python train.py --n_layer=11 --d_model=192 --n_head=4 --bias="none" --tie_embeddings=false --init="normal" --beta1=0.95
Each number is 500 + 25 x the weight over its row's rms, rounded and kept within 0 to 999. Layers, rows and columns count from 0. Numbers have three digits each. The size before them is the row's rms in percent of the matrix's.

# layer 3 attention output (transposed), 256x192, rms 0.0524, rows 44-63,108-127,172-191,235-255, columns 0-47
104:486514494529511553520520530469431475465517526531456531497460504499523496508488508505482513525488509555529489489447496510489477527480461505504440
103:558446501508497486495534474500471505459520470489463490451542518461511501451537495538501489533469470532493487477485517519539523504491521509489482
103:520477489503440492519518491513521520503460521484536520497468484514523462483571479517496483521499517489491508530503478518509513505489500488513504
103:531461451518491568533477527476478469503499504483525493474492485512447472504508461459530487465496501477480503482498484480513493520451509488495467
103:517493473500456493534523465461471493550496502502488489490488525507506462480531540502498546550497468501508522527514507539483511496467513497516529
099:487460490515479502534496493519509545508528465504531498499507505517517499537471485505502474496528501480465497498498506483456510512513469486527526
092:434480527498493497480525531464519542507537507468463479490511493528460503536482486487510528518526501535478505470530542497441478517480517515476521
095:547476502475502530482485483490476491478519525454501529456533463488497534525477491463480516541504499534441502536488521512461516492491511500473473
108:547470487490461568511469516487488511494486490524516500476512523476479490490475504483529505493530542440486515480516494461467515504526520493541541
101:463487525502519518476474560526458471450531501444466500529516472480500511482508583498494513539480506510516507498526497478501513515497518478502487
097:476500481527478510496523494499484521507435509522493529555484482537494527517513520538507459463504523469449503507515536485526452509550506437487491
096:460567507494486496447473478490455523522495483559526485484467478427504469518505528496505497480466520502534484509483508540508543464504479518514438
092:515469498494571519478517516510487510490546472537451494502496506512533516531504506504525476472550495526468505493492529456487488492513475554520506
105:519535514513515474483461485443509545507554495487508504478488507524524528592487478515520496537526454517507521507450502532492481507530480467500488
097:490483483480525508514511510543518473507529519486482488533508516484479502498534521504473476475480521523480475535472484539500569480487463498519496
095:509537506503501511515491453491457478480491460487504560514509479518515487522535509495501469498530506481504514478528491538514549518505502512470463
086:494520507522477521455522548509501491484535490543522516483462502497505478533437491476475480508529472472500518520520499497495494458532481455548469
101:514516509506477494525513505486491534520492534496480491483461471537464528520518507457506471496469463491515522519495512523542479497496468497517503
099:475507477506505538506480545498472515499462505519463470506483529497508494508523498438503470529555518526499507530489522471531463524473500519521457
098:563470498498497449484511500477498489531509527504500530531495480464529533541511508509527529445544541483492518487495506473497504527472521520464482
097:543528494490491489491502506519511509481497502474471514488483490448510482470591492489474494504501464510508512467477527520503479474462501536477472
102:476468495500504487451503485520517481496488522468527469526513491486560527437493453445508494516496532507493525477458513503504484516466489504560532
102:467473462490529509471507526477518451486478454490473531470490485500533514502536548448568512512518448460512545488511536517491455482473488482533520
099:480480509502484438488463462502467511536496548506502467486491509502468497501526471502498525489545521486470498500505496537515490493505524495493521
106:486534477511529468487525532481495508473493495499506486494529497485557499466473493558492498476516526489518496522479453464505499536523490470507505
102:546488525524500458488540483542501503511457518486490543519480514492470503463469523500502503464476492469519544454503481495522542502517443513511504
092:471522453458553457452521500521509485480498485496530519501511511510475506490517516516486499490440501514521468497501484529473517537465509526470523
099:501515460505513496511510480492515444506527473495502525509520539482478472462523548511496493509476493525449542485500487470504489472503483532491517
102:510521471487511441468470485499526524457538515492533446522455500510535494508528499478504504519516504559495483514530455483521529460526501480502507
104:504486472473443495476477477515479507529486517496550504493496532525493474528499517488499480500535535549504517518461529479462477488491499543522488
097:506488474474530514541489499541510493516473504483531487502468506474531492454498477507534489492499513465469453506494472470504509480496499530470526
099:465542502492529493496480491521498505485477508459486522509514478513503494507513488506528500457452509511543508505520560553562503472516447460470450
103:489497496498554503519523465505472487456535493517486461517521509510495493473453567479495529522509452485520547518503507475458501511529497472463482
093:450443494516508558511538505523517477485517468465510522484523484462501510517480486472524473494486496464493517512515503540483496554486500488441490
102:499474511531485481524538505499520531506521498551475515457487488505481544530510488519448508487528482514479512482504502492540534496469473511531471
105:501484517503506514479506517509515464500519532546499494471478489504572470471520460532466503504515509501496474488480475522496494512490460528496526
101:525450489490475436484509519484477522510494523513475479471499521499524447478487545513550526541499492454524526484459485505474459469482550527547518
091:521515524519526546494469493467470489514515509483495500476520512509464507474533511498510481529485518545489468468473481501561527464516528510526471
092:520421494517535482517517502503520482543537489539510518480524505549496522492460535487487482511523496496491488474504511494540488485491477498467547
105:507469491482527524489478516496421469503469471497485494522509497481498473528532550494498508490500525505518529491476501531480483485506484447461482
103:462471507502475486507511516494534519478513504502537468480523493513479541482468532491518519482511487508490496522486494475527485536526511492480542
100:488538469515478494526462501509511500513491501521470519497488520538435502543453559496512492490518509467522508525526483500509522512516490518489498
107:559514529519516465504483474511500477511493551516508454532523511478482528501469475553471504484515550508522449517523483481502534502509513564484480
100:529500553504498521514531469481553536461492444469485502524504490468587513485530538498454525541484452481477533528519484463520510508511475523502474
097:471488569477501529494513498524520496517470536552517487504536528547455542506482483466488494504512473531510484468514519472478491478479527515470461
096:514494457501515504508480545483515474501522497495511486511528494497508491555501509527501518559532495517484483535480510482493507514476534478510479
112:546483492467457519551477483501492497496463483501494467519489475465563544478510494547457521499519491461471536502497484481560480460508488482528431
101:453528571465465499481498505539516506489462495517479513481499487532511506494528466484518498500503534504508509522500542519517502508510484506514455
106:479517497507509503499544529482508494534472454537457504522492524506513514513509535530468510492460523487526510528500522503513481523452494488455517
094:556512492525502529495506525461531489505518524522498495479507521493484556521498471464515482484499475483489463490489474502511510510516485507466517
104:502522535493501494490486501470522535489498518497466524510506513486498482476505565472458526534525462503530524466527540513497519519486492514535463
126:528468531512502492538542493479514511531542503514483478498488499505527488503521500474482484535521479472507540534496460484421459491526545512504497
110:491486502513433516479510515520516524536478500497511496505501510455456487514487494472496484499517511558532486468507493531537519501493481475479483
099:566543500491517470494493508489485523489495540540503462517465522555486502453521548469450513512511542517497508435492492511472495440503508497506511
109:509542466504479496440473503506485510460478429483480515484504500516492474451502518490506530491500501496509513490525495493465438533496517526468506
106:518526515536490485477472503486466547493480470466518514508497513470471533527478548479516487490469489501452517526519525477512480505469517474514513
113:463512454507505541531488432503498467499478502500573526490508473512476520516500521526493464472490548541503478511522496468546512502523471455484510
102:452521481510501522497497494517527507435518484493462488513517460490533496477527510497470512533476486493540508518520518465436490542489494498468509
103:491522487490513490480494487520490468479502471466504497485497514483465480496499461507511525481473484517536504502474512505453552495525514529477531
098:482525508512496500530504486504543519490513518519525487500487498528495537488472488538463488499512484481475535503501503469489503508497508542550513
089:489507468502483538515512528475516476465489493482449492465497438476496515492475478532527467523494526501527489503494526500498468493502477484502503
086:514469556539500491483509506516536513552535498459493530521502468535447534527508550476580493481460497458492465517527460503504538464511503511509515
101:489532496513505515468502488465511534550517563495540502521461494507486465499510495553461477509502521460476473530487526498510460493505539502483504
087:495526490463488465504459503492465532509500493484487487505496512498446491510510495436477531490492517563520503508518500505505480507497518496479454
094:468531487492518587486509538500495521514507505501505491484471508513517496497452552479526486483487504538529482469492497501518478443460507500502482
098:454454497502496499545484489499512478504511505469488489458488476506486477545504502459526454505490514511469513507498531535532495475504452496519462
094:461515474494502572485485515503510488460517493525470494500484506497493515485550517451525466505493500494560486482534469533479456454499531471473464
089:499504473511503531485526541501508490501502518513455490505482489448520448502510508493487513502505521467486510524497492463511518483520501508470497
092:517501538554501498490482529535496511446522548527546457478512464546512507502464470475491523478513462450510485469537491506533487513500547429481511
089:488473485484453511498476481537526487498548514493513541494527471492502489509500511567496499471487481516513503470454492469531463507515479518509462
093:549518522527500550514515526527537484467498516493547472562502521483523494519536497521475537498493493472477446487506478520537537488508464495535518
086:510481494488525462494515516479549536461532493486521506507505503492468546501484515470489485453484508514509516487486494490499536513473465540487512
097:491471478504462510475481528513483480450539546494516502480529457511519513487527502500511501477549508535451517462491448435468512517487521487543536
089:547551528500505519560524518467539521504523547492508482486508508488491513523468486504474495479505546432494459497462501510516479436460508488520500
089:491489521508442464493500490517492524532504462508503466503526517532502479474525515528498525488492497515532487497479494480483525463501507523546518
090:559503528467504497511488480504495460516552575523523510513455474505512489497505515531520514518510450434478488491495526499447476473518481490477536
084:500517481483495463505519516461495490490541512484505507487475538487446519483494508500485500495518502483485511501489521477509488507473515540505527
092:466528523477512584509497477496499499485477456471444479548517506505460510497507494493502506470515503516514482550508498524493544476497496544494471
084:428481462506466461498530451506497487530492504482483512518471457465507537457495531506533526471479501489509508508503458484505490511473539486531520
111:544521484512511513524540492486561532513497523506538496536514495500487550492472496516478508522489472481501477496516519491478499447526508477516500
093:418508486464474484534503495542512533468507480465454470481487494513506479466516484505487503490489507533513537530496515516481521490502491462529497
# layer 3 attention value, 64x192, rms 0.0425, rows 44-63, columns 0-47
094:552512498554517494508490513524468505512501528489464545466481506495491493517581502494471535479466485518512491483470516495506476456466500514513463
105:479452489503496518457547488489476487501569536448512466514532510492540473442517506497519489531481496532500495463479518504541487492479503495515513
096:473517458502505546478525489515507478482475446484469523491504475503512464520575475477570479517502442470492535504503507549476465479485498487499514
099:479497461506483432477477471532462484522497524516505467493485476527448502527523477497498516449531521510453502485524509554509457469472532456500478
099:532524475517505466560511491498474467493470494466491486491487489460561473495480530543499487519512512479471525508483502503558499535505483472535474
099:524497525523493493468539498526500533475506539492506501531459505513493516462493538468502467484485454466514536482521479500506518507546470557485492
097:472505460514468474468531525503510504478504511465512523513534480519505493467524538493505518485468526513505490503509509507478514507476516556509537
097:521527474500530488511521480474468466456513526483505541480490504481504478507464508494485489507486467502475511501486470460517522508504523498481511
099:495485490487519481534474467526530504468517513552539484525493520519496502533523495515543499514517488518484472488508449457486490490530499511535511
097:471502507477461468461475498543465508495519494445545507504470496497529456527500560502509491508497503541516497513463526465493510482493476503539511
100:517498503488501517555500522548501520498465525467506505516470505514554496473507477541528465476491513453484474540501501497512476498497516498484536
102:514559498492493496493483550512497499475468526499524511493484489493448519492535494524529497471472509520551481502496522549557524467526428488469480
095:492478505483567485492511514502459465445532527502461467476498489534506524531492554515494517478503507448495506502507462475463501529514498473503508
091:453470478509476499498489465493513515513529452458491529485515466469496482556486479499522473498505465485550516525483530542483522528497522488479510
098:489470519515480478501543483485515506555539548540487530501472473507508510530515499502429511529506509492500473506499511481540544510466475528542475
094:491513494479526528480542500516514459489538527526507491481481489509545507495492478520488488494534525524505514463503470515500487552497481541524526
104:516501527482480445473518529502500540534521515503488492498502510540528450479492497478523495557488503421520526496473489507465466474508530517506485
096:503508499542506503521499452492464495548469483497504493478537514481474522484512480478507483510527545512477474494475481493556507462491510499523475
104:449442462544483488491508509471508511472525503496481458478503499526503527522499523479472497534502505505481530520522499491562471479520483466491511
103:527506471488526523500502515462435489485445474481465521540510495519491535544553508480515501481476540500505482478448538489504519509461490504473492
# layer 3 MLP up, 768x192, rms 0.0608, rows 0-15, columns 0-47
089:506477480517496493486512461465521513515471502485496499488467530502511569499449524526532528499486489488481487493525519499457503467469504570478475
043:489480499516487528535505500526545480484581499453442502510498493496498465533509500492470510466497490506514513480521509529485494501490466513451531
097:518461493555508446541507541525526500525475492510501503525548498498484508514473474527490535483491487497475495509486479487479497482536501470469456
097:448446489461510450503486510455498494494469489496518495464517526490511526517536505495513487484489517521506454469506469522466501504485540543562532
104:522495539523515506459515483483473520536538515485444484513524477495532503487498533443529478472498525542487526495471516534514544524511459506465514
102:551529478487488480523494509493524538514491499468504507471463510513468534499501502499518482478471512479442498482479486464489496509506481516514513
098:507508466485511511454499510472499512481500517508514452472488472442477529521529500539475492512536518496532478566511513516517518504541505532526507
102:526498548530508504498548506485563497477499487498505517481544486503491484501532486447555481496465550526546497496492466476536503503482454531482515
096:479484484471444531511500505477501526543514488460537476515512490489507502503492503503544469498514488537482497539510470489501502516524514494472543
098:483530470497501508478500521525517506492489488537474540542470527476500502498507463529458485503516510500528505521483474482477509468520473503499491
100:466492481526463496488507513466492477485492525515516494501485490472498509500486492466514472543488477523469505507478485548525498481493548465487492
087:509499490486513501550504520499534470509496534467508471486468519477541520538481498526531530486498504524498528517529519526507512451517518502496519
097:541526507507487501498531516486530480564431495520532494536521481529505508516443476526490504469506487506459491497518491490504507473523508472507502
103:470501496499457501493501484491492520550533539495460531475484482489573475485519486522486515519519503465474486534461504494460537485540494506475496
100:437461537470487499457483515511507487533470469496505517509530481503539452506454468502505518501466553492491508478489496499462545504537541479506497
105:466545537496526496522494524492511468475492490522532503498498499465489458525518487488464547495434507484478487523511493501551510470481447525525497
# layer 3 MLP down (transposed), 768x192, rms 0.0606, rows 0-14, columns 0-47
091:470502504497486506498532502501447527486542525497503521489520476465464469525545499506490514536498543548468514471511494483559506507550523497554511
047:455556525517527515519477516457504468452505524500518453471513534490498500503564476498518501502520542525508510495523493508492500487503444508552452
097:529530473470464486447471489525514507529535486516550479504473483503523514484512534505496535455503548509533505487464475496506511495505494514504458
103:477551517534542493474529521494502501520497527541494463572487481492501483460498504520494437475524501460496480508526505502458462525462493492486514
097:464521452448534484499508527503508509467500566505536519505499508506479494515524469537477457534541462480490496504512463506519448471540509531509448
098:531470477507471514498470522534467488509480503493533491529571506466549504544491512550511511482521516502531485529536497540472493459503486515494553
113:460509456508488503503490528521545516496503489517481485513514470489500515475471505540475511518507504476470518467461479521513473495468557522446505
099:515479516493478505549505480529514524470508513519486461513482547494491516513572510507505469499485458524519537535484526491523511532514525501485461
100:506487541497513498483503524522539514490546525539483541480471491507495481470512463489490487508548485529479514489497475472492482498483469516502468
099:472517509510463471521472493460457481531483512495470465465541474515532516528470506524550512447488515490527478521510533482515467517491519505503489
097:544484489492518483514491488534490511531495523477486499488500488498480522513509518549489514447481494480514486503470541456474483512474480454473546
084:483517468496510526477465509488453512509477485495467445502473460513505437504464473525484478465533545489495488488466509497485495522510454471510536
098:484522501531496546497524480552501473440554505514456537502507538479495454488575478495470512479517526504506520492490493516492501565534491472472537
109:526481546486527497491487511492512540520516486517532523481478471493504475521450503488512492524480456521473464519464510467488466498472484514511545
101:566500503536518478489545522504444509506491495509522495495522535509497489512478504528486530554500513523504480497531494552504483567491471505491513